From a checkpoint of a small transformer trained on Wikipedia.
Architecture: RMSNorm before each block, rotary positions, capped logits.
Each number is 50 + 12 x the weight over the matrix's rms, rounded and kept within 0 to 99. Layers, rows and columns count from 0.

# layer 5 attention query, 256x224, rms 0.0334, rows 0-42,64-106,128-170,192-234, columns 96-127
22 35 57 50 47 53 49 68 32 50 68 72 60 47 64 51 74 63 68 56 62 12 55 36 51 44 51 59 40 67 35 80
76 58 43 52 24 47 46 51 69 42 29 37 53 45 44 41 38 38 31 41 35 87 40 60 46 55 47 37 56 40 59 26
19 41 37 46 74 56 53 37 47 58 49 66 53 50 66 44 62 72 56 50 76 34 61 35 51 49 49 59 35 52 43 77
69 43 36 63 27 30 47 59 56 49 33 51 38 45 55 50 45 62 37 53 44 70 36 55 33 47 47 37 41 53 51 44
19 39 64 54 84 66 57 45 32 69 52 50 43 51 55 33 44 66 58 69 52 22 53 37 61 47 59 49 26 55 39 57
39 51 74 53 50 69 64 38 54 60 53 63 69 71 40 19 50 61 66 40 72 20 55 51 42 59 75 34 51 53 49 49
26 44 28 38 69 85 72 44 40 79 61 55 49 54 53 34 45 51 63 59 75 21 67 34 69 54 34 42 66 32 72 88
44 53 55 37 61 59 39 42 50 51 53 31 60 46 42 43 33 36 52 46 56 61 44 52 46 44 48 62 53 44 55 57
78 51 31 39 33 26 35 46 63 38 54 56 66 41 61 65 56 40 34 56 50 85 31 38 45 17 35 61 55 60 68 75
63 56 48 72 33 33 47 70 44 44 44 62 65 42 48 59 60 51 54 26 35 76 21 58 27 54 53 61 46 42 39 49
60 67 36 49 33 37 48 50 64 43 49 59 54 43 62 70 46 75 44 48 46 71 22 55 32 49 59 53 51 46 70 55
46 58 35 64 60 34 60 46 61 55 44 51 58 55 36 23 39 60 66 65 53 53 55 54 47 54 54 55 54 58 61 37
49 48 57 52 48 41 26 65 41 51 43 65 62 47 63 62 67 43 19 41 31 66 51 35 81 46 68 27 53 49 41 34
34 23 59 29 50 62 58 35 33 62 43 28 38 50 64 56 69 46 56 61 52 41 39 63 83 64 45 43 37 25 32 48
29 43 66 44 47 68 62 33 60 54 40 38 38 44 42 43 53 46 58 52 25 50 55 41 49 47 64 54 26 58 40 43
51 57 52 48 53 52 48 46 47 48 27 53 49 56 39 59 45 49 47 58 42 63 58 66 51 63 47 48 44 62 46 54
52 51 31 61 47 36 50 50 60 56 58 51 44 44 59 57 51 65 55 41 61 67 51 47 33 52 54 42 59 43 42 54
58 62 15 77 36 30 09 63 78 24 51 70 67 39 69 71 60 70 10 56 51 74 34 61 49 42 43 38 49 48 57 51
42 45 60 53 52 59 56 55 51 42 49 47 41 41 44 64 39 57 47 71 39 27 75 46 53 44 34 65 50 43 45 67
63 61 52 58 41 37 58 46 34 36 58 55 65 59 63 61 43 46 56 69 35 51 62 50 34 49 35 45 45 53 62 62
41 27 43 62 59 42 56 52 51 51 55 46 57 45 66 50 48 72 48 50 45 45 45 39 38 65 48 54 55 37 56 41
59 60 53 35 28 63 50 63 42 46 38 42 41 48 51 68 44 60 60 62 46 40 63 54 49 55 26 54 64 43 44 40
27 55 50 48 50 45 52 47 52 52 41 54 53 47 45 35 76 32 55 53 33 47 39 44 47 42 37 71 23 58 36 36
31 49 56 53 41 58 38 57 47 35 45 47 39 57 49 64 56 53 43 31 40 62 68 34 36 63 77 56 37 69 34 50
35 43 54 69 59 50 60 53 46 57 55 48 38 56 46 47 45 43 40 68 32 65 52 20 47 44 74 50 48 49 63 50
61 52 51 50 51 40 47 38 48 64 44 33 63 50 32 65 55 55 39 39 45 41 58 40 50 45 49 52 76 36 43 41
55 49 48 44 43 47 58 69 45 51 44 39 56 28 57 55 43 35 29 57 38 61 63 51 38 46 59 54 37 48 71 46
33 39 45 52 55 67 48 38 60 55 68 53 40 69 58 48 65 61 58 59 39 36 53 28 65 51 54 48 65 44 60 51
44 55 27 66 63 54 45 42 56 53 56 57 50 64 43 45 52 50 69 35 54 61 54 51 47 47 57 67 42 48 41 44
59 57 40 55 47 59 42 63 45 45 56 56 60 56 57 48 48 37 42 34 49 47 46 48 43 46 48 53 60 41 57 55
56 39 51 54 43 46 56 33 53 58 37 57 55 40 52 56 59 60 48 44 43 49 41 61 43 45 29 37 65 46 56 59
59 55 56 56 53 51 48 52 40 48 44 39 50 60 56 52 68 53 36 45 47 44 49 57 54 61 45 48 62 43 51 34
52 58 68 43 58 46 43 69 50 71 80 60 17 50 45 46 50 36 48 71 28 41 37 44 34 65 59 52 42 56 67 35
55 43 29 59 61 54 55 44 51 46 25 52 56 58 64 51 46 66 44 48 67 60 57 52 64 46 51 41 44 32 36 63
35 60 82 41 51 50 58 70 32 66 72 59 57 53 64 46 46 40 66 56 44 22 51 44 30 46 61 47 50 69 60 56
41 47 27 67 73 50 55 58 53 48 57 50 43 49 39 72 51 53 51 54 45 42 49 45 78 52 36 51 63 28 58 53
45 42 76 33 46 55 54 41 50 44 69 38 51 43 48 45 35 35 61 65 46 28 61 41 42 45 60 45 54 68 60 52
74 41 65 51 23 38 63 57 48 56 42 59 39 45 48 57 42 29 47 65 49 43 50 49 48 43 57 51 54 72 59 59
49 49 76 33 55 60 60 50 33 50 60 47 56 57 50 50 37 33 66 52 51 17 68 49 43 50 54 43 57 62 56 66
57 61 46 50 36 50 43 50 79 61 48 57 69 61 52 37 70 71 51 46 33 55 33 51 44 52 56 65 39 40 56 50
37 64 23 53 68 47 35 53 73 57 45 38 35 48 47 60 38 68 24 61 54 65 50 51 35 56 42 64 46 44 50 40
48 31 44 51 68 46 41 48 40 59 39 48 67 41 45 48 66 54 57 31 62 66 17 68 64 68 35 63 45 41 35 61
64 53 29 59 52 34 43 70 65 41 44 55 59 47 47 68 52 61 39 44 56 62 35 52 42 55 48 52 41 43 63 38
50 49 56 54 47 50 33 55 46 55 57 59 46 50 55 50 47 50 50 50 51 36 56 61 44 42 50 38 50 51 56 60
54 53 48 53 44 58 65 46 63 49 50 46 51 41 48 39 38 45 38 52 51 57 52 57 58 56 47 64 48 57 44 43
44 53 57 47 54 52 36 46 51 59 46 50 52 59 48 59 56 51 63 46 46 45 49 42 48 49 60 37 46 55 54 56
50 50 61 50 51 51 62 45 56 46 38 52 55 30 47 52 55 50 34 56 43 57 51 55 53 45 52 44 38 49 39 41
45 53 59 43 51 48 34 47 58 41 46 57 49 60 52 51 52 59 64 47 43 45 48 39 51 59 50 40 52 48 39 55
51 55 42 47 52 46 63 38 65 55 52 55 41 42 37 58 52 58 64 55 49 40 34 45 57 59 41 37 43 57 53 46
49 57 45 47 50 55 43 53 55 48 52 49 50 59 50 51 54 52 59 47 58 41 56 50 49 49 48 33 58 53 52 56
50 63 52 46 67 54 57 48 50 41 43 33 41 54 81 35 49 48 48 56 53 60 58 42 63 56 56 57 60 49 48 40
49 61 57 53 52 43 45 45 39 54 46 51 70 47 57 52 49 51 47 43 46 64 55 36 38 34 62 56 54 51 52 56
42 51 53 50 49 42 55 41 59 47 58 47 68 46 50 48 56 57 48 53 36 58 40 40 37 45 63 42 57 53 57 68
47 41 49 49 51 47 58 32 58 34 58 53 45 50 73 60 52 66 46 59 32 57 54 42 53 47 59 42 56 55 49 47
51 34 51 49 58 52 60 51 49 46 49 52 40 49 66 41 52 46 44 57 52 72 56 41 70 56 46 85 41 52 52 40
39 30 51 61 61 59 42 51 51 59 49 59 62 69 58 55 61 74 56 42 53 46 52 68 32 57 42 06 50 62 57 47
37 64 49 42 56 59 31 45 45 59 66 53 58 42 47 55 46 29 47 53 70 44 51 33 78 39 44 74 51 43 31 42
45 53 60 49 68 59 67 65 64 54 53 38 46 41 29 47 36 30 62 61 53 45 67 35 43 67 59 54 54 40 57 52
64 43 58 53 38 49 68 45 52 36 36 61 38 51 58 53 56 57 41 67 37 45 40 55 45 49 56 65 45 47 54 52
33 57 64 22 34 71 62 35 62 50 30 41 55 54 57 40 46 41 54 51 68 33 78 62 61 38 37 29 66 48 40 33
40 35 39 19 56 60 49 35 41 47 76 50 60 53 88 76 42 60 47 32 46 48 72 44 53 47 30 12 60 59 37 58
48 48 50 52 52 60 65 48 41 54 42 69 33 60 69 53 48 41 60 41 60 53 70 51 48 62 46 44 37 63 49 45
36 51 59 59 47 52 57 75 65 51 65 66 35 35 65 39 32 82 31 39 46 48 43 43 39 53 63 61 27 55 61 41
46 52 29 29 74 89 44 72 51 51 72 42 52 37 43 54 15 50 46 62 55 42 59 74 34 55 41 53 64 64 51 22
17 22 51 41 40 78 39 60 68 35 29 73 56 46 40 65 44 59 64 47 44 43 64 53 63 56 40 46 65 81 08 49
60 60 69 38 44 55 32 60 38 77 44 53 60 45 63 28 49 31 35 57 58 37 65 20 49 18 38 20 58 58 14 25
19 56 55 66 76 39 60 47 41 40 27 45 60 72 21 31 69 35 53 41 23 61 54 61 62 68 47 64 49 43 49 58
66 46 67 68 60 67 82 46 53 64 37 68 43 76 53 56 54 57 67 40 49 43 46 31 28 48 55 37 68 30 61 51
61 48 36 69 46 36 54 59 38 50 28 57 47 72 48 33 73 63 57 14 80 64 68 64 69 51 35 52 59 30 22 27
47 46 46 39 44 52 92 43 50 53 69 60 51 56 52 38 32 30 46 79 63 44 47 53 74 71 31 74 61 90 49 63
65 63 45 33 60 46 03 65 42 41 51 36 67 73 33 59 82 28 39 46 41 54 47 32 63 16 36 62 69 33 48 39
37 42 61 42 54 67 25 46 56 45 87 64 83 54 52 50 52 31 60 49 60 50 46 11 61 15 53 40 66 53 48 59
64 51 64 35 49 63 32 42 41 55 37 74 60 65 51 56 74 65 72 32 81 43 78 60 48 32 00 36 78 50 27 60
49 48 53 48 57 66 37 56 14 60 40 44 44 71 05 21 40 56 59 35 34 52 73 36 49 27 35 48 50 42 55 35
48 35 47 49 66 51 38 37 37 26 38 32 37 56 66 72 51 50 53 11 41 61 70 40 43 58 35 39 34 64 27 62
57 50 50 45 50 54 48 50 53 43 63 47 47 47 49 52 39 47 55 50 47 52 56 53 42 54 50 51 46 52 49 53
44 45 54 52 52 48 47 42 50 63 36 50 57 55 49 50 46 52 53 52 50 50 48 40 58 48 56 40 57 49 47 43
52 46 47 46 57 54 52 59 51 43 61 52 36 44 51 55 55 46 51 62 52 45 55 42 46 49 45 49 43 47 52 50
50 50 59 49 60 43 43 40 48 39 43 43 56 63 54 50 33 61 62 44 52 51 56 42 46 51 58 37 61 55 44 55
48 50 43 52 47 64 60 65 42 41 54 52 45 54 54 40 44 39 48 52 55 49 45 50 46 50 54 54 65 42 58 44
42 52 41 51 43 61 59 62 53 39 51 52 40 54 58 42 55 37 44 52 53 61 47 46 45 49 55 59 54 43 54 50
51 48 41 56 44 56 65 61 50 43 53 54 41 50 55 41 43 39 49 47 59 45 48 42 53 55 55 61 48 27 47 45
53 43 52 53 52 27 60 30 44 49 57 61 61 43 65 55 57 65 59 47 49 56 39 37 56 63 49 48 47 54 45 41
34 44 53 44 50 55 40 44 56 52 62 73 64 50 55 66 44 47 51 41 46 59 57 50 55 43 41 54 57 52 51 63
47 54 56 45 53 57 29 46 41 59 45 61 67 52 50 64 48 63 48 46 55 61 45 52 42 39 56 37 62 56 47 46
46 39 58 58 58 40 30 46 53 59 54 64 65 60 48 61 55 67 53 41 58 42 59 54 42 33 50 28 38 58 49 57
39 44 58 48 54 48 47 60 35 59 64 51 52 61 52 43 60 57 58 61 58 34 43 49 44 45 41 48 58 55 34 52
59 56 36 49 37 57 52 58 52 35 37 45 46 48 54 52 37 48 43 31 42 62 54 53 62 53 52 46 44 37 55 41
43 52 59 55 61 59 49 43 41 50 50 56 44 57 46 43 60 62 53 47 65 43 45 48 48 48 51 55 58 67 47 62
64 32 30 58 46 46 43 70 47 49 35 53 52 51 46 40 61 50 34 43 59 49 46 64 48 54 52 48 44 48 41 38
35 52 60 52 78 54 44 49 46 60 62 51 47 47 55 40 43 54 56 46 60 35 52 39 42 43 66 51 42 53 49 68
53 39 59 55 71 53 60 59 41 35 46 54 67 67 48 36 42 75 44 53 50 40 52 44 46 64 57 44 40 36 72 51
40 43 51 49 70 68 42 33 52 67 56 51 53 50 51 49 51 57 61 52 75 45 49 51 52 47 50 39 62 54 60 68
58 51 28 46 58 50 55 52 70 49 47 53 54 53 48 55 27 34 62 43 56 56 37 40 28 35 33 56 58 32 66 68
83 62 52 35 25 28 34 54 47 52 49 60 66 51 51 84 36 41 31 74 59 63 48 53 51 34 34 69 49 71 66 40
71 70 57 56 43 29 32 61 45 34 53 48 51 39 50 50 61 40 28 48 48 59 53 62 25 50 52 70 46 49 35 44
79 56 35 56 34 36 57 45 67 39 40 44 46 55 45 55 37 55 24 59 46 63 38 51 42 50 33 46 53 49 55 64
41 48 41 58 58 67 56 71 46 47 47 60 40 40 28 30 31 50 51 69 27 45 49 30 53 44 58 51 44 47 64 44
50 37 58 61 61 56 54 45 44 36 51 62 58 63 72 58 78 64 12 51 53 81 37 54 68 69 66 38 64 57 43 41
34 53 34 45 37 53 54 41 47 64 44 55 38 57 41 50 67 53 45 60 64 51 34 46 76 59 46 46 51 49 42 50
35 44 70 33 50 47 48 55 59 51 36 26 38 57 37 28 57 35 47 30 35 59 59 46 55 48 62 46 15 53 45 34
59 59 67 55 39 54 66 53 46 27 45 59 46 54 61 48 33 58 38 54 29 63 47 47 45 66 39 65 34 52 54 49
58 59 62 65 45 50 74 67 59 51 40 51 41 26 30 43 44 49 53 44 62 48 51 60 51 24 40 49 67 52 42 47
64 83 09 68 47 39 18 38 64 34 60 41 50 41 69 70 51 47 27 65 42 68 51 54 36 50 40 60 57 36 56 64
51 41 46 57 47 49 50 49 40 65 41 40 55 73 49 47 65 53 51 58 27 59 47 46 36 52 53 35 52 37 46 64
53 63 55 66 42 43 48 54 49 46 46 35 57 47 74 32 52 45 55 65 45 44 51 41 37 47 74 60 51 50 48 58
52 55 34 53 72 68 50 44 24 67 59 36 69 71 33 39 52 52 48 55 38 53 59 67 36 45 58 56 66 41 40 33
42 38 46 45 46 56 47 64 38 39 44 59 53 60 61 67 33 58 64 48 44 57 45 58 47 75 54 43 54 49 12 43
56 70 39 52 46 43 36 72 50 76 38 47 52 58 53 31 39 39 38 57 33 39 35 26 47 54 59 55 27 57 53 33
34 52 72 52 61 44 69 60 30 25 58 42 51 56 38 24 70 44 48 51 25 57 51 51 40 48 54 71 46 55 53 43
77 70 48 70 57 38 69 50 47 73 36 32 37 64 31 54 61 64 50 40 47 42 57 32 36 24 40 40 67 20 66 68
51 39 43 56 53 41 63 38 21 57 46 31 59 75 71 47 58 81 54 36 60 61 54 71 60 75 53 51 76 48 30 41
38 52 44 53 51 63 70 66 46 42 43 51 25 54 74 45 54 38 68 58 44 49 51 52 34 75 58 36 35 46 46 50
31 52 37 30 41 55 14 41 47 32 61 31 58 78 20 51 83 49 41 62 34 63 51 33 69 14 42 53 51 48 56 50
47 34 52 44 53 63 25 64 48 44 58 42 56 48 20 51 55 44 50 46 43 40 51 33 63 20 55 59 39 36 54 50
41 60 49 54 56 64 36 34 43 54 41 43 61 66 37 63 62 46 87 42 49 48 50 63 28 32 23 37 61 19 48 69
47 48 46 63 68 72 40 43 42 35 48 58 34 65 41 49 55 37 73 40 35 64 50 51 23 46 48 68 65 48 59 45
29 47 59 49 54 42 42 34 26 35 59 56 46 47 60 39 62 50 54 38 55 52 50 61 56 57 58 45 51 41 40 52
51 61 59 47 59 40 36 46 55 53 75 52 51 41 51 54 51 33 52 57 34 47 52 46 33 41 41 51 34 51 53 45
42 39 42 57 43 56 56 52 38 47 35 53 44 53 44 42 52 63 40 53 68 42 55 58 65 61 55 47 66 67 41 51
49 48 69 40 58 48 47 64 44 54 78 52 66 51 58 46 40 40 63 53 38 40 54 38 35 32 49 45 40 53 56 54
35 43 59 60 54 46 52 49 51 62 51 56 46 36 43 49 49 43 45 54 63 31 66 57 59 61 63 53 53 68 40 48
41 51 68 44 51 46 49 55 53 53 64 55 63 44 63 51 44 47 65 51 35 49 64 34 36 37 50 51 46 47 49 56
73 46 54 51 31 30 41 45 46 62 29 58 70 52 58 72 48 51 54 55 36 39 54 51 48 48 48 62 49 48 71 44
42 39 67 39 57 53 55 53 48 60 63 43 63 53 61 53 39 52 73 40 33 42 67 39 47 42 40 40 56 41 57 65
89 67 45 64 33 28 32 51 61 27 47 48 63 63 43 57 40 58 44 75 62 70 24 63 37 42 48 40 47 43 34 47
53 57 43 50 73 50 38 41 59 25 46 43 38 48 38 49 45 33 55 52 52 65 34 63 62 59 43 66 35 64 22 38
56 40 39 56 58 59 42 32 66 47 52 69 47 37 21 43 52 51 48 43 65 70 33 74 63 72 38 44 40 54 50 61
54 60 52 56 46 57 49 39 34 44 45 51 51 47 49 60 49 52 48 74 59 38 42 68 50 64 60 49 48 46 53 40
49 62 47 51 51 55 40 44 57 52 48 58 61 53 43 57 58 41 41 51 45 39 58 55 60 46 49 51 47 56 48 50
43 41 54 53 57 41 60 52 42 50 51 39 40 53 59 44 37 57 58 47 52 52 56 55 40 57 56 48 51 39 42 38
49 54 41 39 52 55 45 55 61 52 49 68 61 44 50 58 54 43 40 50 47 42 57 48 59 42 50 51 46 56 52 60
58 41 54 54 66 60 60 50 41 39 44 45 50 59 41 53 50 60 54 45 44 53 35 52 44 66 49 58 60 44 54 41
46 50 45 42 57 50 45 51 44 56 51 53 61 49 42 47 49 55 51 58 49 33 57 48 54 53 53 52 43 45 55 54
61 56 55 55 57 53 62 46 47 46 44 53 44 64 45 56 48 51 60 60 54 37 53 68 64 42 43 46 47 46 37 58
43 54 51 42 61 57 46 51 43 58 50 55 62 49 53 48 45 51 44 49 55 34 63 39 47 47 46 51 52 54 51 54
62 48 46 52 37 46 49 45 40 63 53 37 53 47 43 42 45 47 41 42 49 64 55 38 38 52 56 65 33 44 72 40
59 49 34 49 52 39 42 50 62 37 57 58 52 60 59 60 47 33 30 70 50 54 42 55 60 43 46 67 55 67 43 40
47 48 32 57 43 43 50 51 72 28 50 50 38 52 57 57 37 62 36 48 43 44 33 72 49 59 41 52 36 51 58 59
53 56 38 60 45 58 48 56 65 34 72 57 61 44 63 63 36 57 36 57 42 60 43 56 50 51 52 52 45 49 58 49
77 64 57 77 57 40 64 46 48 65 33 25 50 50 37 30 40 53 40 63 33 63 50 50 46 25 58 60 57 51 57 43
39 25 43 44 47 57 39 56 49 37 69 73 42 62 69 47 82 60 34 44 44 57 38 45 55 54 50 28 45 66 45 49
45 73 43 73 80 41 33 23 64 51 51 50 47 43 52 61 57 34 37 51 47 74 45 66 58 44 44 55 62 66 50 67
47 49 52 29 35 54 58 50 56 51 60 37 62 42 40 29 46 38 73 42 53 40 63 56 67 44 59 70 38 44 49 38
59 73 18 84 47 37 56 56 74 52 55 50 29 48 53 32 38 88 55 61 21 84 26 64 33 79 85 46 28 47 64 35
48 57 61 54 54 53 72 53 45 70 38 49 64 62 39 38 42 59 53 60 66 24 50 39 29 42 19 39 77 43 47 58
60 47 30 53 31 53 48 51 69 25 65 64 58 39 82 92 43 70 29 52 38 46 63 65 57 45 40 20 82 67 60 77
46 46 60 34 48 60 51 52 49 62 53 46 47 48 56 51 60 48 59 43 61 53 36 63 69 69 45 59 42 55 37 33
54 65 40 78 69 76 53 40 35 52 48 46 48 31 56 46 56 59 52 63 29 73 51 43 49 82 88 79 53 36 58 44
51 46 35 46 68 25 50 71 37 70 50 48 42 40 54 58 21 51 37 37 44 34 51 43 35 59 29 39 42 52 62 59
38 43 55 29 35 47 47 44 56 27 44 53 68 36 55 51 60 67 45 44 60 28 53 58 64 48 31 43 48 71 16 32
59 36 63 54 16 41 42 52 42 52 51 67 58 51 59 40 32 10 40 57 60 44 64 30 54 37 53 21 38 87 29 40
37 51 39 71 49 61 59 36 67 55 39 52 34 63 50 51 79 63 70 22 19 89 42 53 44 70 61 66 38 38 52 42
59 66 63 63 63 51 71 60 26 69 33 61 41 54 37 63 43 46 67 60 19 44 59 38 38 48 46 55 64 41 54 72
69 71 62 70 51 42 38 57 49 61 55 47 74 36 58 53 83 63 61 17 63 65 50 33 41 53 56 37 67 43 44 32
72 49 45 56 54 32 59 72 47 65 24 35 27 33 61 54 46 35 35 42 56 42 51 68 71 53 44 67 60 55 63 53
30 69 31 35 54 53 25 40 62 34 72 37 58 64 45 46 78 57 54 54 23 43 45 25 56 31 46 55 64 56 52 70
55 48 43 57 54 59 44 60 61 70 62 55 57 62 42 54 50 43 46 53 56 43 53 24 45 36 36 40 58 76 52 67
63 34 49 51 49 51 54 43 47 67 47 54 61 20 64 43 54 58 63 33 58 41 51 38 62 50 26 56 86 70 58 46
50 56 81 41 54 61 56 65 35 36 13 67 39 61 53 61 37 35 22 33 69 46 57 76 40 57 43 42 47 49 56 32
25 57 60 38 58 57 24 59 29 23 37 41 49 27 58 39 62 62 54 47 31 66 53 74 54 64 66 54 24 41 31 40
64 43 54 51 50 47 42 53 44 54 50 42 53 53 45 44 50 53 51 45 57 41 59 47 54 51 48 38 49 46 48 53
37 59 45 46 58 46 60 53 52 43 42 52 46 51 49 59 52 54 51 55 41 53 42 49 52 52 55 62 49 46 49 50
61 52 56 52 48 55 38 47 56 68 51 45 52 45 39 44 49 49 44 41 57 41 63 42 55 46 47 58 45 55 47 49
47 40 50 43 55 55 50 57 47 34 47 58 66 43 45 51 57 56 40 60 40 57 46 57 55 42 56 51 48 36 54 54
68 57 64 57 46 37 47 45 39 58 53 42 47 34 49 50 43 42 47 42 61 42 46 44 57 42 43 55 47 52 55 42
51 64 60 50 38 35 52 50 56 47 47 46 48 33 49 45 45 42 52 55 56 40 62 43 50 61 55 46 60 80 59 49
52 53 73 57 41 41 48 41 38 68 51 37 48 45 53 48 56 48 51 42 60 38 57 38 41 41 50 57 45 47 62 41
33 46 35 54 44 52 55 44 59 30 46 56 39 57 74 56 51 73 39 55 33 63 38 60 50 46 55 46 41 43 37 54
32 53 28 36 66 66 51 58 43 43 38 60 47 60 51 47 61 66 54 37 44 51 42 55 50 69 50 60 51 17 49 42
45 34 40 50 52 66 42 49 59 29 59 64 65 57 51 50 46 54 32 64 52 53 22 60 59 55 38 55 55 63 40 56
43 54 42 54 46 59 58 46 56 22 43 57 29 59 67 60 62 68 41 62 33 59 43 51 53 65 52 50 40 66 47 47
# layer 5 attention key, 64x224, rms 0.0334, rows 0-41, columns 96-127
63 51 51 53 53 48 18 22 60 38 50 55 50 52 46 55 55 60 45 64 52 47 56 65 47 70 49 61 44 50 48 66
46 54 49 48 53 48 70 63 48 68 56 55 48 58 48 46 56 49 49 33 54 44 45 40 58 40 46 38 60 61 54 40
54 43 52 54 43 46 28 40 49 29 47 45 45 46 48 52 50 61 54 63 45 45 62 49 58 59 51 60 46 50 42 58
52 40 63 38 41 59 57 52 37 34 45 32 50 62 74 43 47 37 57 48 41 54 50 54 45 51 63 52 59 33 40 24
48 50 54 53 62 42 45 51 64 26 48 51 45 34 56 39 49 53 44 59 48 45 55 40 28 60 57 65 45 45 48 65
42 50 44 40 53 65 37 70 59 38 39 42 52 52 71 59 53 27 49 44 50 69 35 40 47 56 57 57 54 52 57 61
54 57 50 50 61 37 43 33 67 40 44 75 57 37 42 62 46 63 49 52 59 55 60 42 47 55 56 52 41 51 53 67
49 56 51 42 54 53 49 52 49 50 51 52 46 38 51 45 53 46 47 42 52 40 58 55 57 53 67 53 42 61 46 51
68 38 45 61 64 54 41 40 72 55 60 47 41 46 38 57 66 53 47 54 52 39 41 54 53 50 51 58 57 51 57 46
57 35 49 59 46 39 69 47 45 57 51 44 35 57 56 27 60 55 52 53 36 38 50 50 41 55 43 39 68 37 36 34
52 55 53 44 67 51 40 44 49 45 38 30 42 65 37 60 54 41 48 67 54 27 46 42 51 65 53 54 45 48 51 41
47 44 33 43 60 47 47 42 67 61 52 53 39 43 13 30 62 37 82 54 64 47 23 45 58 69 40 30 45 71 36 38
36 65 43 46 58 39 53 38 63 15 61 43 27 63 69 65 58 46 55 46 61 44 47 58 43 49 37 71 46 43 41 50
57 52 40 25 67 63 38 71 18 58 28 54 58 40 42 49 49 39 49 60 87 52 61 51 53 64 34 49 35 55 31 35
56 62 50 41 48 55 53 51 45 58 52 48 45 33 51 51 43 59 42 56 48 40 55 55 60 40 54 53 48 47 63 53
40 32 64 33 51 24 84 56 36 39 45 50 19 70 42 42 52 41 68 56 35 35 48 37 43 52 33 42 52 42 33 59
50 43 63 74 60 44 60 65 46 62 45 40 56 54 37 31 64 53 60 47 28 45 47 67 59 57 57 44 60 60 47 44
45 41 48 58 50 48 49 50 57 52 59 53 38 64 44 46 48 45 57 53 55 48 49 48 44 51 44 44 51 50 39 47
42 63 94 33 26 67 99 60 39 79 54 56 30 52 39 28 43 35 34 51 67 34 55 55 48 38 62 46 45 43 49 49
53 61 47 67 37 26 58 55 88 51 59 52 29 77 54 58 49 64 66 31 48 45 47 53 35 55 43 28 54 58 47 51
51 71 50 54 53 46 66 68 58 52 62 62 47 50 30 41 57 30 60 46 64 38 42 49 55 42 42 44 43 58 61 37
50 50 56 57 69 71 48 41 52 56 39 66 51 22 38 68 50 58 36 74 45 43 49 59 75 39 49 61 44 52 52 52
62 38 56 51 45 19 38 63 64 59 47 49 59 49 49 41 54 75 44 43 41 24 44 50 44 57 49 49 37 53 41 25
46 49 50 43 49 33 58 64 27 69 41 28 70 50 44 51 72 39 59 39 50 75 36 50 68 66 41 46 54 23 60 58
42 50 51 60 69 37 79 62 33 69 52 51 45 80 37 19 61 47 76 59 38 55 26 44 35 57 35 38 72 37 54 34
55 73 53 61 70 42 57 42 56 61 39 55 42 44 58 71 62 57 42 51 60 64 19 54 55 67 47 83 78 67 64 14
59 27 40 50 44 60 72 56 57 67 58 61 35 52 66 55 51 35 38 51 69 59 43 56 41 69 40 46 53 55 73 70
52 76 58 21 46 43 19 59 21 58 75 50 78 81 42 51 76 40 62 36 71 51 57 11 48 23 41 54 54 39 59 50
48 44 49 42 45 44 33 57 47 58 70 51 74 58 49 64 58 45 82 40 58 62 56 31 69 29 48 42 62 66 51 41
66 40 56 42 69 57 58 16 39 77 75 61 63 41 35 26 76 46 53 45 39 53 30 43 48 29 31 51 74 27 54 69
46 45 61 35 23 51 55 51 44 59 47 60 52 45 48 38 41 50 55 50 52 45 54 45 62 42 61 66 57 14 50 36
27 56 33 41 52 55 35 33 31 63 61 46 48 34 53 58 62 35 25 61 34 82 53 47 74 45 45 60 50 46 27 36
51 67 31 38 52 51 30 43 50 28 62 47 56 55 61 69 56 58 58 53 62 58 41 59 37 56 50 59 42 47 56 72
52 37 69 46 40 47 62 51 44 53 50 43 54 51 43 34 48 50 54 48 37 38 59 56 60 50 51 51 53 49 31 34
57 55 50 47 66 45 49 47 55 40 46 50 62 53 66 58 52 63 55 44 61 50 44 50 25 66 67 58 42 43 62 66
55 33 47 59 39 49 53 51 46 51 42 35 36 47 52 46 41 51 57 58 42 39 56 47 60 47 37 57 53 54 40 35
42 67 44 52 55 46 68 55 51 61 62 77 68 49 52 52 56 53 53 41 63 61 43 48 32 52 49 35 51 54 52 58
47 45 50 47 66 47 62 30 54 55 49 46 53 65 55 54 41 54 61 44 49 44 42 47 28 54 53 39 61 45 46 50
55 55 48 42 53 59 54 47 50 51 46 64 65 48 48 60 38 44 51 38 67 63 54 46 40 49 53 43 55 46 54 59
57 47 44 38 62 75 34 45 33 49 35 27 59 49 48 49 49 46 55 51 31 49 60 47 67 50 47 35 55 63 58 43
65 44 76 59 42 45 53 48 54 50 41 58 61 32 48 42 49 58 47 64 47 32 72 50 54 52 56 68 31 49 61 57
39 47 55 63 53 43 50 55 47 43 55 44 53 58 45 49 49 41 47 52 49 57 55 38 45 46 57 52 55 50 56 55